python train.py --n_kv_head=2 --norm_place="pre" --beta1=0.95 --warmup_steps=200 --decay_fraction=0.78 --decay_shape="linear" --z_loss=1e-05
Each number is 50 + 10 x the weight over its row's rms, rounded and kept within 0 to 99. Layers, rows and columns count from 0. The size before them is the row's rms in percent of the matrix's.

# gate: layer 2 MLP gate, 576x224, rms 0.224, rows 190-200, columns 0-223
# up: layer 2 MLP up, 576x224, rms 0.221, rows 190-199, columns 0-223
# down: layer 2 MLP down (transposed), 576x224, rms 0.164, rows 190-199, columns 0-223
gate190 098:54 66 43 58 45 41 43 48 56 47 48 37 63 37 48 63 58 53 55 43 32 39 63 44 57 55 52 47 62 38 60 61 49 36 45 53 39 61 51 55 49 36 51 52 18 48 53 48 63 56 29 50 66 45 43 53 37 48 65 42 72 62 52 39 51 51 50 56 24 45 59 59 48 65 64 50 48 37 63 58 46 37 52 59 66 48 56 66 39 47 58 56 50 70 52 23 46 59 51 46 52 62 58 36 36 31 41 43 42 67 57 76 59 45 42 43 44 56 42 44 44 52 50 42 45 56 34 52 55 65 44 46 46 42 52 39 41 42 50 55 43 45 62 53 62 45 57 31 53 43 47 43 52 56 60 41 61 39 47 43 55 41 54 52 58 63 46 49 46 54 34 50 49 59 43 49 48 49 43 40 32 64 60 43 66 56 61 52 54 51 63 33 37 51 61 56 50 29 51 46 24 57 38 52 70 34 47 51 48 55 39 42 61 30 65 60 69 37 53 47 64 43 41 44
up190 107:44 50 48 55 46 40 45 45 71 70 52 43 40 41 47 60 40 62 54 35 44 45 52 39 48 50 48 46 69 40 51 69 64 38 53 57 54 54 59 65 58 47 46 48 46 47 46 36 61 62 41 41 45 39 50 69 51 40 58 57 56 61 50 43 58 43 58 39 45 60 54 45 70 51 73 59 39 57 55 68 58 42 50 54 60 46 66 66 36 56 49 52 64 72 38 62 44 43 47 60 41 54 69 25 21 52 53 66 46 61 58 67 46 49 53 39 46 48 47 48 55 43 32 49 64 52 43 33 43 55 49 45 48 36 41 47 43 60 30 51 47 42 51 60 61 44 50 41 46 43 31 38 59 63 37 62 56 45 62 59 58 52 51 55 69 65 37 67 58 50 50 63 53 48 57 41 50 35 52 59 50 52 36 52 49 49 76 55 62 26 65 64 42 43 56 42 43 42 61 70 52 41 48 50 39 49 55 63 38 47 54 58 62 44 50 48 63 47 37 63 59 59 56 50
down190 106:63 52 55 56 43 45 25 69 50 63 54 44 58 58 48 43 44 33 53 59 40 40 36 49 48 30 56 50 50 53 35 38 35 64 45 45 63 58 42 42 45 36 39 50 41 50 50 43 56 50 45 56 50 65 59 49 59 59 67 31 50 37 48 42 52 41 34 47 59 43 30 39 54 49 69 55 48 60 45 59 47 45 59 56 54 48 42 56 40 55 63 61 38 39 55 28 57 53 58 42 56 39 61 38 44 53 71 60 45 58 61 47 65 40 62 62 62 53 57 56 38 47 68 60 63 57 71 53 47 60 57 52 35 61 53 44 56 35 66 49 47 43 63 52 42 38 46 48 22 48 48 72 61 51 57 45 47 75 59 54 79 31 39 50 36 55 45 57 37 50 48 49 58 43 68 55 36 49 54 51 54 42 51 34 47 51 38 51 52 46 53 52 41 68 40 57 50 57 51 52 58 52 64 58 52 49 47 58 29 35 45 42 42 48 55 69 35 42 64 62 49 52 44 58
gate191 091:62 63 69 49 64 39 52 49 37 53 46 60 43 43 47 61 57 58 62 53 38 50 53 66 43 68 50 52 49 68 44 47 40 49 51 59 42 33 49 41 59 63 65 57 44 39 54 59 58 44 52 30 35 34 41 43 71 43 62 44 56 53 47 41 47 57 59 43 52 51 34 55 37 37 65 47 41 46 41 59 52 49 49 41 44 49 43 40 42 40 51 64 54 43 47 55 43 44 50 49 44 58 50 32 54 32 58 48 44 29 61 43 65 29 40 60 39 46 61 57 65 47 50 38 47 45 40 53 59 59 51 40 50 54 48 54 60 52 67 35 45 57 55 39 42 44 53 36 49 53 38 62 32 38 58 65 45 44 40 57 52 51 64 50 45 61 45 56 41 54 30 54 69 33 45 34 42 68 18 37 52 62 64 49 50 53 65 53 41 69 35 55 56 63 48 75 61 38 52 59 62 41 34 66 56 36 49 55 41 52 32 52 49 56 39 39 49 31 48 46 40 37 61 51
up191 091:51 53 70 34 51 50 63 46 44 46 60 50 72 55 62 59 51 63 53 51 44 48 53 47 56 51 55 60 48 59 38 44 51 60 36 49 34 42 38 53 53 49 28 60 60 47 53 39 59 54 47 50 39 57 44 48 50 35 53 38 49 48 62 51 40 52 40 42 49 35 55 48 57 49 53 67 74 42 53 63 60 46 43 51 42 45 57 44 53 53 53 58 53 63 48 46 56 63 52 47 17 47 37 56 48 45 64 49 41 29 53 61 53 50 43 62 56 64 53 67 58 58 32 61 54 56 59 43 24 47 37 70 59 64 61 61 44 54 71 45 77 48 47 44 59 44 48 33 40 59 40 55 62 55 52 57 41 54 47 46 57 37 47 32 53 44 39 53 61 23 50 52 69 38 60 55 62 49 57 43 41 67 38 51 38 49 48 62 34 59 59 61 50 67 47 56 46 61 61 54 44 40 56 65 60 56 44 63 34 59 59 35 42 51 42 31 66 58 53 61 57 62 48 64
down191 095:58 61 35 54 64 51 52 61 43 50 43 57 50 54 66 57 57 68 47 54 43 42 51 41 56 50 56 62 34 52 55 50 48 48 48 71 55 51 38 60 40 65 65 46 46 45 84 53 54 58 44 40 61 41 58 57 58 46 57 41 47 66 39 54 38 44 66 46 35 49 52 59 25 42 55 44 40 43 49 59 55 47 36 40 55 54 51 34 57 51 45 62 56 45 41 58 73 59 70 67 51 52 66 37 63 40 54 58 49 61 68 42 56 62 71 65 48 55 51 35 46 49 52 54 52 40 53 46 66 55 56 47 52 56 53 49 46 36 60 64 53 68 36 41 40 58 57 53 58 44 44 71 53 41 39 61 50 46 35 55 40 44 41 73 47 62 63 56 52 56 52 51 48 50 52 34 37 54 52 46 47 32 41 33 51 52 75 60 58 48 36 50 58 56 60 57 80 31 55 58 66 38 66 49 49 47 44 52 53 52 57 43 49 48 27 43 44 51 52 54 60 49 34 42
gate192 104:47 53 48 32 35 50 42 71 62 49 59 74 51 38 36 43 59 36 52 52 45 48 56 23 55 69 72 48 36 69 33 60 39 64 44 59 49 55 63 54 39 53 57 60 53 52 48 30 39 46 49 52 58 66 61 53 49 48 40 46 54 54 39 51 48 59 41 74 43 45 55 62 51 69 46 56 58 62 40 62 45 46 47 55 61 59 48 68 49 46 62 72 54 61 54 44 50 51 49 50 49 46 43 61 56 51 51 38 44 69 39 44 39 36 57 37 49 60 28 23 52 41 40 53 45 56 29 59 43 52 50 39 51 51 52 41 39 42 65 44 34 51 44 56 50 45 55 45 69 55 57 48 57 30 52 64 42 63 36 38 66 51 49 47 46 72 38 50 61 44 42 45 35 54 65 43 54 47 49 53 35 37 53 50 34 66 58 57 38 65 38 48 46 66 48 51 50 56 40 49 59 45 46 48 36 40 56 41 65 48 46 56 60 49 35 40 44 55 60 44 47 56 54 65
up192 107:49 57 47 42 65 57 66 46 49 43 34 56 40 58 60 51 68 41 40 42 49 53 41 50 40 58 30 37 44 59 61 44 72 38 51 32 49 59 64 45 61 43 43 48 34 52 52 68 41 61 55 31 55 40 62 40 62 47 50 67 58 53 57 52 37 61 64 51 43 54 36 43 59 50 66 52 65 36 31 47 45 57 52 34 58 48 42 27 51 37 48 55 56 38 56 54 65 48 65 29 58 46 49 29 37 56 70 58 74 37 62 36 54 68 56 62 38 60 63 47 62 55 57 42 37 46 64 50 46 61 51 49 37 37 46 42 46 46 37 50 70 53 65 44 52 51 48 61 48 35 45 56 48 67 40 40 43 62 44 54 50 39 64 47 52 52 51 45 55 60 47 45 53 48 41 69 51 60 63 39 52 51 63 35 37 29 47 43 38 47 40 54 49 38 39 52 72 35 66 51 34 55 62 47 63 45 50 49 60 47 39 45 55 51 52 65 53 48 43 53 49 44 44 53
down192 109:36 55 50 52 48 36 70 31 54 63 59 45 40 63 52 46 57 59 36 35 52 46 40 50 61 40 48 54 42 50 39 68 25 48 30 42 68 41 60 39 69 47 46 54 48 63 51 44 49 55 51 57 55 32 47 52 45 53 58 48 55 61 42 45 65 45 54 34 67 43 53 23 50 40 44 58 32 56 35 48 41 54 27 51 50 60 56 47 46 27 51 53 38 67 39 46 73 47 40 51 52 41 54 40 47 56 68 54 46 45 48 63 52 39 48 33 56 47 44 46 50 59 62 49 48 67 59 53 52 68 63 56 56 43 52 67 59 59 28 59 57 51 53 50 58 50 60 42 33 37 55 57 81 53 61 57 40 48 70 66 67 62 48 39 70 52 29 50 48 44 65 46 52 49 59 49 34 56 51 57 61 54 45 37 64 45 51 65 53 47 45 44 34 49 50 37 57 53 45 40 51 55 49 51 36 54 42 45 43 45 52 43 34 54 41 55 57 36 66 53 44 47 53 48
gate193 092:47 55 64 44 41 36 50 58 58 50 59 70 38 61 59 39 46 34 61 53 54 42 42 66 43 43 48 57 39 60 44 62 50 44 70 53 51 69 61 52 45 71 56 47 67 42 54 36 44 39 33 33 54 49 50 33 45 31 40 58 48 70 51 66 52 27 56 56 21 47 35 60 41 54 43 55 66 45 48 52 57 39 47 53 41 42 45 51 60 74 52 53 55 47 55 42 33 56 45 49 32 52 48 49 57 50 70 51 30 58 64 52 34 61 48 43 46 49 49 62 39 44 58 54 50 36 44 40 47 61 37 47 35 73 60 43 25 54 57 62 27 46 52 52 50 60 61 53 80 47 48 44 43 46 44 67 60 46 48 46 46 47 45 46 53 56 43 48 37 57 46 57 46 47 45 52 51 48 45 63 52 35 44 58 53 48 47 38 41 65 44 48 41 44 33 46 41 51 35 68 55 51 36 56 46 60 39 41 53 71 39 45 60 63 55 57 50 58 57 36 45 52 54 57
up193 093:40 51 43 61 57 48 39 47 72 34 48 52 33 42 59 37 72 46 34 66 55 46 55 53 46 48 43 52 53 54 61 56 66 44 45 52 43 52 44 36 67 67 45 40 61 59 49 52 42 59 49 60 45 56 54 34 63 48 43 42 30 47 51 53 46 40 45 44 44 41 36 39 72 58 40 47 59 48 37 50 63 56 64 42 62 42 57 59 45 44 44 41 56 35 16 36 37 65 50 52 38 64 42 55 59 54 60 40 61 64 49 58 51 70 54 61 31 27 53 51 53 44 42 44 46 44 60 51 56 44 73 50 55 39 48 50 38 65 55 59 52 37 58 52 53 64 41 63 56 52 64 41 62 30 34 48 48 47 63 52 48 36 43 65 56 58 52 53 45 50 40 33 41 62 29 54 51 57 46 58 58 49 61 52 42 53 71 42 44 43 26 39 49 47 46 49 56 41 43 46 46 60 43 50 44 59 37 46 69 41 48 46 34 46 49 60 63 49 36 31 43 42 40 57
down193 096:44 45 71 48 59 47 21 52 56 42 73 60 43 69 72 66 45 34 51 47 64 63 59 54 55 66 53 49 39 37 36 41 58 48 50 40 54 45 52 50 37 53 44 55 43 52 38 57 53 37 45 59 54 68 46 42 50 38 27 54 41 56 51 66 62 55 51 34 43 48 33 63 43 54 61 42 47 46 47 45 40 51 53 48 45 45 57 42 50 51 49 59 44 50 45 54 41 44 61 65 60 55 49 38 55 33 52 48 63 30 60 56 56 58 54 49 50 53 58 47 40 55 45 41 56 51 49 60 66 50 60 42 41 39 46 52 66 41 47 13 46 56 40 63 55 45 47 36 37 72 39 51 24 47 61 45 56 42 41 38 61 71 42 44 48 70 43 41 45 45 40 39 52 33 55 63 52 42 56 46 56 47 48 45 34 31 30 49 47 43 50 60 48 54 53 29 57 60 47 40 50 58 33 41 46 49 41 59 45 50 60 71 53 40 49 56 33 44 47 50 31 49 53 45
gate194 101:58 57 48 75 39 53 56 33 42 56 37 41 43 44 33 39 36 47 56 56 44 65 46 59 54 44 62 47 61 52 61 61 41 53 45 40 51 50 57 64 53 41 62 57 57 43 63 55 72 45 52 49 36 57 34 53 60 52 43 60 45 39 41 70 42 59 41 60 59 53 56 67 55 58 38 63 41 47 41 44 63 61 41 42 43 54 52 26 50 49 40 71 48 39 52 55 58 61 51 33 58 49 58 46 44 56 34 46 54 44 27 56 43 76 42 40 47 46 41 50 38 59 58 52 60 40 47 56 40 51 33 37 41 60 51 61 57 45 68 49 57 39 39 51 40 41 27 33 44 55 52 51 48 53 50 62 50 66 52 55 37 49 43 65 51 50 32 74 55 67 51 60 36 41 53 57 45 43 56 37 48 37 46 54 63 51 41 45 49 56 32 53 51 50 54 56 52 35 59 48 40 68 48 69 60 62 54 54 35 49 57 61 48 60 63 50 35 36 29 33 62 49 35 41
up194 105:51 53 41 48 46 52 36 49 48 73 68 69 46 67 63 50 44 48 61 32 39 38 32 56 53 47 62 34 66 49 50 60 60 63 63 56 63 33 64 44 50 63 46 54 47 54 58 51 59 39 55 50 61 45 49 70 51 46 28 67 46 46 48 46 45 47 41 41 45 38 30 42 41 39 45 41 60 49 58 54 49 42 48 60 60 49 69 49 59 68 45 58 51 35 65 50 38 55 72 54 44 47 56 51 59 61 36 48 59 48 49 47 57 40 52 41 64 59 40 54 27 46 75 37 50 32 51 53 49 54 55 57 57 48 57 64 49 45 64 49 33 58 54 57 50 53 39 33 42 49 57 62 47 52 45 53 49 31 36 51 58 43 53 42 75 46 56 44 41 55 51 26 70 50 43 60 39 43 41 54 41 35 41 40 41 57 49 72 62 64 40 47 50 40 52 49 59 38 54 62 46 57 52 50 36 33 69 58 46 44 60 56 65 43 65 47 63 57 40 46 45 60 42 46
down194 101:34 54 39 64 49 59 50 53 52 59 45 48 50 41 38 45 42 59 62 40 41 42 42 65 40 48 57 50 51 50 48 40 56 49 53 45 53 78 45 49 55 54 43 59 69 49 70 27 50 53 36 38 60 55 57 60 37 32 44 52 43 49 57 50 36 57 55 57 54 46 65 45 55 49 56 57 65 39 66 65 36 43 62 72 59 47 54 53 56 47 48 46 56 50 35 53 52 31 32 47 31 63 43 58 64 43 50 53 56 50 46 35 41 36 56 48 40 37 46 53 57 48 51 56 46 66 48 65 40 53 38 46 52 60 61 44 51 49 61 36 36 52 51 55 52 57 29 39 34 54 47 33 65 29 60 56 52 45 41 45 54 53 50 38 49 47 42 51 50 57 22 57 60 43 56 55 55 52 35 68 42 41 49 62 44 50 43 44 48 48 48 49 49 43 40 17 42 41 45 57 55 68 39 40 45 46 37 63 51 51 33 26 38 71 45 76 50 50 62 72 52 54 40 49
gate195 099:49 49 43 53 47 41 52 51 48 37 61 43 47 58 60 30 68 34 52 45 57 54 37 53 54 38 52 68 53 58 49 52 46 60 61 66 54 39 70 36 47 36 45 41 63 54 44 42 55 40 58 59 70 51 56 51 63 54 54 53 46 53 50 59 52 41 49 65 42 47 47 35 43 33 38 44 57 71 53 53 35 68 30 42 56 52 49 48 36 59 46 49 62 34 46 51 38 77 54 56 52 47 68 39 53 45 49 47 60 55 55 47 51 61 45 59 69 55 52 61 69 42 41 51 32 61 62 45 56 41 52 52 34 40 54 55 39 63 51 44 39 46 80 58 54 69 49 39 61 61 53 33 41 55 50 52 47 63 51 47 45 51 73 36 63 61 50 50 49 68 48 41 56 32 58 53 54 39 48 59 52 24 56 65 43 59 56 53 43 44 37 46 65 31 24 43 54 57 47 49 52 47 52 54 35 51 44 42 60 47 21 62 49 52 34 45 56 51 56 53 40 44 56 51
up195 106:39 68 51 42 43 45 52 64 59 50 64 34 66 53 58 57 48 45 70 73 46 62 45 57 45 36 58 64 45 45 48 55 50 80 40 48 52 44 57 35 61 54 55 66 63 35 63 53 56 53 27 48 50 51 46 56 36 43 40 57 61 69 57 45 46 58 49 58 50 55 62 35 51 53 61 51 52 47 44 59 44 53 43 54 47 48 28 55 48 58 58 63 29 40 58 40 45 37 59 53 49 65 46 39 43 56 42 57 25 56 42 47 28 52 52 42 49 61 45 63 65 46 56 42 57 52 60 47 40 56 43 63 40 47 44 35 62 39 54 55 51 23 30 48 54 56 30 43 37 58 47 36 36 63 63 54 51 57 52 27 65 58 48 52 53 48 53 57 55 47 35 43 47 51 53 38 55 63 53 44 46 60 47 47 58 57 62 64 55 54 59 45 33 30 23 51 43 35 35 44 48 49 40 36 47 50 75 44 66 50 43 45 60 55 54 49 54 42 50 52 49 56 47 37
down195 106:49 66 51 43 52 73 34 53 48 55 60 33 48 55 32 40 58 43 44 56 43 61 43 52 56 56 60 58 24 51 42 57 57 42 61 63 53 64 51 39 26 45 48 48 23 47 51 40 49 38 50 55 43 38 57 44 67 48 50 69 55 46 44 48 46 32 48 47 50 42 65 63 44 44 45 45 62 45 68 35 55 42 17 51 61 29 54 65 46 49 39 52 44 45 65 43 48 38 44 59 54 50 42 57 63 56 44 50 26 36 46 45 50 29 37 60 46 53 51 48 57 36 40 57 63 47 40 56 45 57 65 61 59 49 41 48 44 37 42 33 54 60 61 54 61 58 45 49 63 37 64 43 55 42 52 60 42 57 74 48 65 46 62 52 53 50 43 51 42 60 64 54 53 24 62 48 61 39 48 47 57 36 50 42 64 41 60 56 44 45 54 38 51 51 51 43 55 41 51 74 44 40 43 49 75 54 57 60 47 44 54 53 46 62 41 61 30 63 49 49 52 50 50 50
gate196 099:39 43 51 47 53 56 44 46 49 57 63 44 42 48 33 45 41 50 57 62 47 50 53 67 61 58 37 37 53 61 50 47 57 39 64 66 35 48 32 41 38 61 32 38 45 47 35 48 44 48 35 44 48 52 56 54 48 73 53 41 50 57 48 40 68 42 54 55 32 43 61 61 55 53 62 57 61 44 63 46 52 59 41 76 53 47 49 52 60 58 62 60 30 35 61 48 39 54 47 56 49 49 53 53 67 52 46 39 50 60 51 63 33 47 38 59 53 42 30 51 55 45 53 38 59 56 36 61 53 61 55 43 34 43 60 67 48 20 46 49 62 63 47 51 64 53 46 44 60 45 23 38 46 35 51 59 43 41 47 54 45 58 50 40 46 66 49 62 44 61 44 56 36 36 45 52 50 66 49 46 38 38 57 51 52 66 61 52 55 50 59 64 51 64 48 49 58 30 56 65 32 60 44 42 29 53 56 43 56 36 67 50 57 61 39 51 59 56 32 73 52 50 53 71
up196 105:50 59 53 48 41 49 63 51 58 38 54 33 52 43 41 50 47 44 42 48 48 54 44 51 47 42 46 61 43 41 44 52 41 30 47 51 51 43 36 48 68 56 51 48 64 57 53 55 33 52 45 36 24 22 43 57 47 55 60 33 60 49 36 50 62 55 47 55 55 59 57 51 52 55 56 58 66 61 53 63 45 65 48 47 36 55 40 47 46 54 53 59 51 59 51 56 43 63 49 50 41 65 45 73 57 44 25 43 34 34 60 54 41 62 63 54 54 58 54 49 48 53 44 35 39 36 65 50 36 39 53 65 58 37 50 52 46 50 68 44 73 58 50 23 69 52 40 61 58 61 60 51 50 61 63 70 39 47 44 57 42 71 50 36 21 46 59 40 53 70 49 46 48 48 53 51 65 47 48 53 55 49 63 39 37 57 44 37 58 40 46 61 65 33 50 53 57 60 43 60 35 51 52 45 29 50 34 51 44 52 56 44 44 67 55 44 39 54 73 47 43 38 42 58
down196 103:52 55 44 51 44 60 50 44 44 39 56 24 52 24 43 56 52 52 61 43 56 41 58 75 70 43 24 54 57 51 56 62 42 45 54 51 28 56 36 41 49 44 58 56 37 35 51 46 41 45 51 52 34 58 39 47 55 55 57 57 54 33 47 48 67 41 42 55 45 39 52 54 56 54 45 53 46 39 50 41 42 51 46 74 30 55 68 54 57 55 59 50 56 61 49 64 38 43 48 23 56 54 56 57 56 60 55 58 39 40 39 41 36 55 63 46 58 51 44 31 47 47 43 58 49 52 40 47 57 64 53 45 59 48 45 49 42 27 24 64 46 65 50 53 46 64 49 55 64 55 43 48 68 47 56 51 52 55 62 39 48 42 56 62 62 35 57 56 65 41 56 57 38 52 43 28 54 52 55 50 72 51 49 41 48 49 57 54 31 52 44 59 44 33 27 35 50 52 46 31 45 43 46 58 48 69 60 43 50 46 39 74 53 43 37 36 45 51 56 63 45 66 57 49
gate197 098:55 41 38 30 59 52 55 36 36 41 50 69 58 46 43 47 43 38 53 37 52 51 48 38 61 68 61 45 59 48 60 40 62 53 63 58 48 55 53 55 45 63 55 67 60 40 55 49 46 50 61 42 36 48 48 59 54 72 28 54 45 55 47 65 72 38 63 45 61 70 48 42 58 63 39 50 49 61 32 59 52 35 43 56 52 55 52 53 52 58 35 44 58 38 51 50 58 57 42 42 48 48 47 60 40 47 55 41 29 52 48 49 48 54 63 60 43 57 45 29 31 44 48 52 53 36 42 54 60 50 46 54 53 47 46 51 53 65 49 54 44 49 46 58 76 66 56 60 46 26 53 58 47 61 52 68 57 68 37 53 60 57 71 44 33 49 54 37 23 42 57 53 71 41 34 55 52 41 72 49 53 52 75 51 55 40 35 62 59 42 55 44 69 61 61 37 44 49 53 55 59 54 39 43 44 38 44 68 40 42 55 38 44 56 48 59 35 44 46 47 42 41 46 58
up197 094:37 58 48 51 42 56 54 59 59 62 41 40 52 58 47 50 48 53 41 70 43 51 48 50 60 47 42 70 47 47 47 41 39 73 51 45 61 31 63 44 48 54 52 44 56 34 47 49 64 62 29 48 36 49 52 48 43 37 56 42 37 40 56 58 53 58 56 61 50 43 41 55 30 52 68 53 58 48 54 44 58 46 33 34 45 62 51 47 56 51 55 62 42 49 45 46 57 64 42 59 45 53 54 50 60 49 46 55 48 36 17 37 41 44 48 61 53 48 54 47 59 37 43 55 46 47 43 33 45 57 56 29 65 48 56 61 69 61 58 38 61 41 41 52 45 40 39 38 57 76 57 44 42 31 47 52 44 38 60 43 36 62 29 53 76 42 32 62 59 39 60 48 27 65 48 72 52 60 50 51 61 58 52 71 48 66 37 38 39 51 39 38 53 49 61 54 49 63 53 42 55 43 43 49 57 55 35 45 60 51 51 69 47 54 31 44 57 45 53 39 40 59 55 38
down197 100:47 59 46 57 58 45 56 55 29 50 44 56 51 68 47 57 51 58 51 52 61 36 40 54 47 64 39 52 54 45 52 51 47 52 45 45 56 45 62 42 61 65 50 66 48 52 37 53 60 46 39 53 50 45 47 45 42 48 52 38 46 58 52 38 38 52 45 48 44 49 46 44 51 48 66 59 29 47 46 46 69 58 44 25 62 51 29 51 45 55 49 58 42 48 62 67 63 61 72 68 65 52 40 48 66 47 46 56 46 48 43 65 37 52 45 50 42 40 53 57 43 59 60 64 49 48 51 49 45 43 41 46 34 55 66 53 73 46 59 46 46 64 50 48 49 62 37 42 52 58 64 33 48 46 30 56 50 37 59 41 73 66 19 60 70 55 54 48 66 46 50 62 59 55 61 44 38 48 46 38 77 45 44 56 64 37 57 44 37 53 47 55 39 38 46 60 53 75 61 52 47 22 42 53 59 64 56 44 48 61 38 62 60 54 48 37 68 38 35 49 41 47 62 41
gate198 115:43 32 51 35 40 60 60 69 38 46 61 74 49 46 36 34 47 52 29 47 51 47 48 53 56 43 36 44 62 53 47 43 36 39 53 48 45 55 42 64 56 52 35 51 56 50 57 43 71 32 61 64 53 41 53 63 52 43 50 44 55 68 44 43 35 45 37 61 62 62 42 52 38 69 40 48 54 38 56 45 45 45 46 55 55 51 58 48 68 43 40 74 55 32 60 51 58 43 57 51 40 34 47 52 67 59 51 67 55 61 38 63 43 42 74 42 51 55 45 65 58 46 55 58 51 43 37 43 48 28 46 51 53 43 43 60 43 26 55 37 42 42 62 41 64 36 54 47 54 53 44 44 55 51 53 54 52 65 61 49 57 41 59 61 87 44 61 52 46 44 37 52 70 55 48 43 30 53 34 53 34 56 60 46 43 57 45 36 43 59 47 52 37 63 43 51 51 60 56 49 44 47 54 43 46 53 33 62 53 61 50 43 54 37 61 42 47 45 50 61 40 74 44 53
up198 110:47 52 62 45 35 31 46 44 39 43 62 35 31 41 45 60 48 71 47 48 49 53 56 40 47 46 64 52 40 55 60 41 66 60 53 39 69 47 52 34 59 39 68 45 44 45 27 46 33 47 43 53 44 42 45 44 43 61 25 54 41 49 59 47 75 45 56 52 64 47 50 61 63 52 61 66 45 69 24 60 51 61 46 41 43 54 49 42 68 53 57 46 51 51 50 46 46 54 36 49 35 59 38 43 49 67 42 61 77 33 51 59 57 48 62 60 47 51 56 41 48 51 43 43 68 51 49 51 40 52 62 53 62 55 53 35 57 71 48 63 56 68 42 44 41 50 35 48 40 35 61 39 50 57 52 30 55 44 52 53 42 49 51 32 46 46 48 46 62 46 60 51 55 52 45 52 72 47 54 58 53 45 58 51 40 63 52 76 48 43 60 70 48 60 53 52 54 40 60 53 61 42 68 51 49 60 53 38 52 28 43 53 53 58 55 34 58 54 37 54 38 39 52 67
down198 095:37 50 44 49 54 56 38 40 48 62 48 57 45 56 51 58 47 61 28 62 54 45 42 55 50 55 40 47 60 34 47 49 62 54 68 57 64 53 45 47 44 76 26 41 40 40 44 54 52 40 65 34 58 44 59 47 51 47 44 59 61 57 58 38 44 55 63 28 58 56 45 40 37 53 59 51 57 59 59 38 57 44 54 60 59 35 52 34 51 35 41 37 42 49 41 42 40 47 42 35 49 45 44 54 58 54 66 50 52 47 80 55 38 70 55 66 48 45 33 55 49 47 47 50 53 31 66 57 66 47 39 38 50 56 59 52 48 63 49 42 36 42 51 39 63 39 51 59 44 55 44 44 42 67 39 61 55 47 45 29 48 39 45 21 67 43 50 57 44 54 62 29 47 45 65 47 46 57 35 52 59 49 52 50 49 42 45 44 41 46 45 53 41 34 51 53 50 50 45 67 43 37 38 70 49 29 45 64 53 51 55 46 79 33 44 49 50 34 60 59 56 60 59 38
gate199 111:32 79 34 48 38 57 35 60 55 50 51 51 71 35 54 55 35 40 47 41 35 44 60 55 36 55 38 35 42 49 58 42 60 56 37 33 44 58 65 54 36 62 38 41 44 53 43 45 57 49 57 53 52 49 47 55 47 52 48 54 61 38 44 53 56 59 53 38 49 62 63 66 67 39 53 42 59 47 63 36 41 38 54 32 37 59 55 51 42 67 58 61 52 34 57 41 44 29 49 54 63 37 42 60 62 59 74 19 52 49 53 52 38 34 55 49 52 45 50 47 50 56 31 60 44 59 60 52 51 51 54 41 46 50 49 60 47 53 67 65 50 48 56 50 53 46 57 41 54 56 50 48 61 46 30 26 53 62 44 36 54 68 47 46 33 59 62 55 39 51 40 46 42 47 70 40 64 66 40 38 68 43 59 45 52 59 60 51 50 42 47 31 60 57 77 42 67 40 41 55 66 46 47 53 44 51 50 39 52 43 39 51 58 54 47 48 48 40 63 58 47 50 53 39
up199 109:57 39 30 47 54 61 59 50 67 64 43 39 32 75 64 51 58 54 59 61 29 58 42 52 39 59 55 61 44 59 42 54 38 53 38 61 53 40 60 65 52 54 50 61 51 55 52 48 56 57 41 55 40 47 51 38 65 40 58 42 33 65 43 37 31 54 58 64 43 48 29 43 43 62 52 54 57 49 45 44 36 46 57 58 41 27 63 45 59 51 51 50 56 39 57 48 66 53 70 42 38 48 50 46 51 34 46 64 39 53 42 42 37 57 41 42 35 51 51 57 53 63 45 58 55 66 42 55 55 40 35 55 43 51 74 40 45 40 42 43 55 53 53 50 56 51 48 40 24 57 57 40 51 47 50 45 50 62 59 50 49 52 53 58 54 35 66 54 50 50 51 50 51 55 60 49 20 50 54 57 41 35 37 33 61 47 26 81 55 54 57 61 64 36 35 61 64 43 44 46 43 32 34 41 51 51 41 42 34 57 56 49 45 45 68 43 55 47 60 38 52 39 45 55
down199 107:54 40 43 50 76 53 68 57 41 68 48 49 55 61 48 60 52 33 56 57 53 36 46 38 36 55 43 58 55 57 55 43 36 48 49 52 51 60 52 66 39 43 42 37 48 39 53 50 54 46 34 56 58 34 59 30 31 51 62 51 38 56 47 63 48 64 49 59 25 44 41 26 65 61 45 33 46 50 56 51 53 32 58 64 52 67 49 50 50 49 41 68 64 53 39 57 52 67 64 22 46 38 44 45 58 46 61 55 64 54 42 53 62 48 57 57 45 57 43 57 44 37 50 58 52 66 56 54 58 47 57 49 50 38 44 41 60 53 46 42 42 34 47 56 48 47 54 47 40 69 52 28 51 46 59 64 49 51 63 36 67 43 61 51 69 50 40 52 36 63 56 62 53 54 30 45 26 55 43 60 56 65 45 50 41 45 31 72 56 47 57 50 43 51 52 49 48 50 42 43 57 42 52 53 50 46 38 42 30 63 67 52 70 41 62 66 44 59 46 56 65 46 54 57
gate200 106:47 48 55 68 57 47 55 31 37 49 32 66 46 45 59 47 61 59 60 56 44 51 78 56 67 40 59 42 36 64 51 59 40 55 53 62 52 46 45 68 47 63 35 51 66 58 53 49 51 41 48 43 65 49 44 40 45 49 39 47 34 45 54 49 55 57 52 35 41 54 50 59 58 52 40 45 41 49 61 52 48 49 60 41 48 49 54 66 53 55 52 34 62 50 64 37 44 54 61 50 38 39 36 58 48 41 40 36 63 58 64 76 39 81 57 62 36 54 48 52 56 64 33 62 31 51 74 52 48 77 62 68 42 39 68 43 53 32 43 66 46 45 68 53 54 36 59 43 39 39 43 36 44 24 46 48 52 61 49 55 39 31 45 44 60 32 53 58 60 63 47 38 47 67 50 40 54 51 50 46 51 61 55 41 34 40 53 47 54 44 39 54 51 55 58 54 51 60 52 36 61 53 58 57 34 57 58 55 48 48 39 62 47 48 44 50 43 48 54 50 58 59 46 46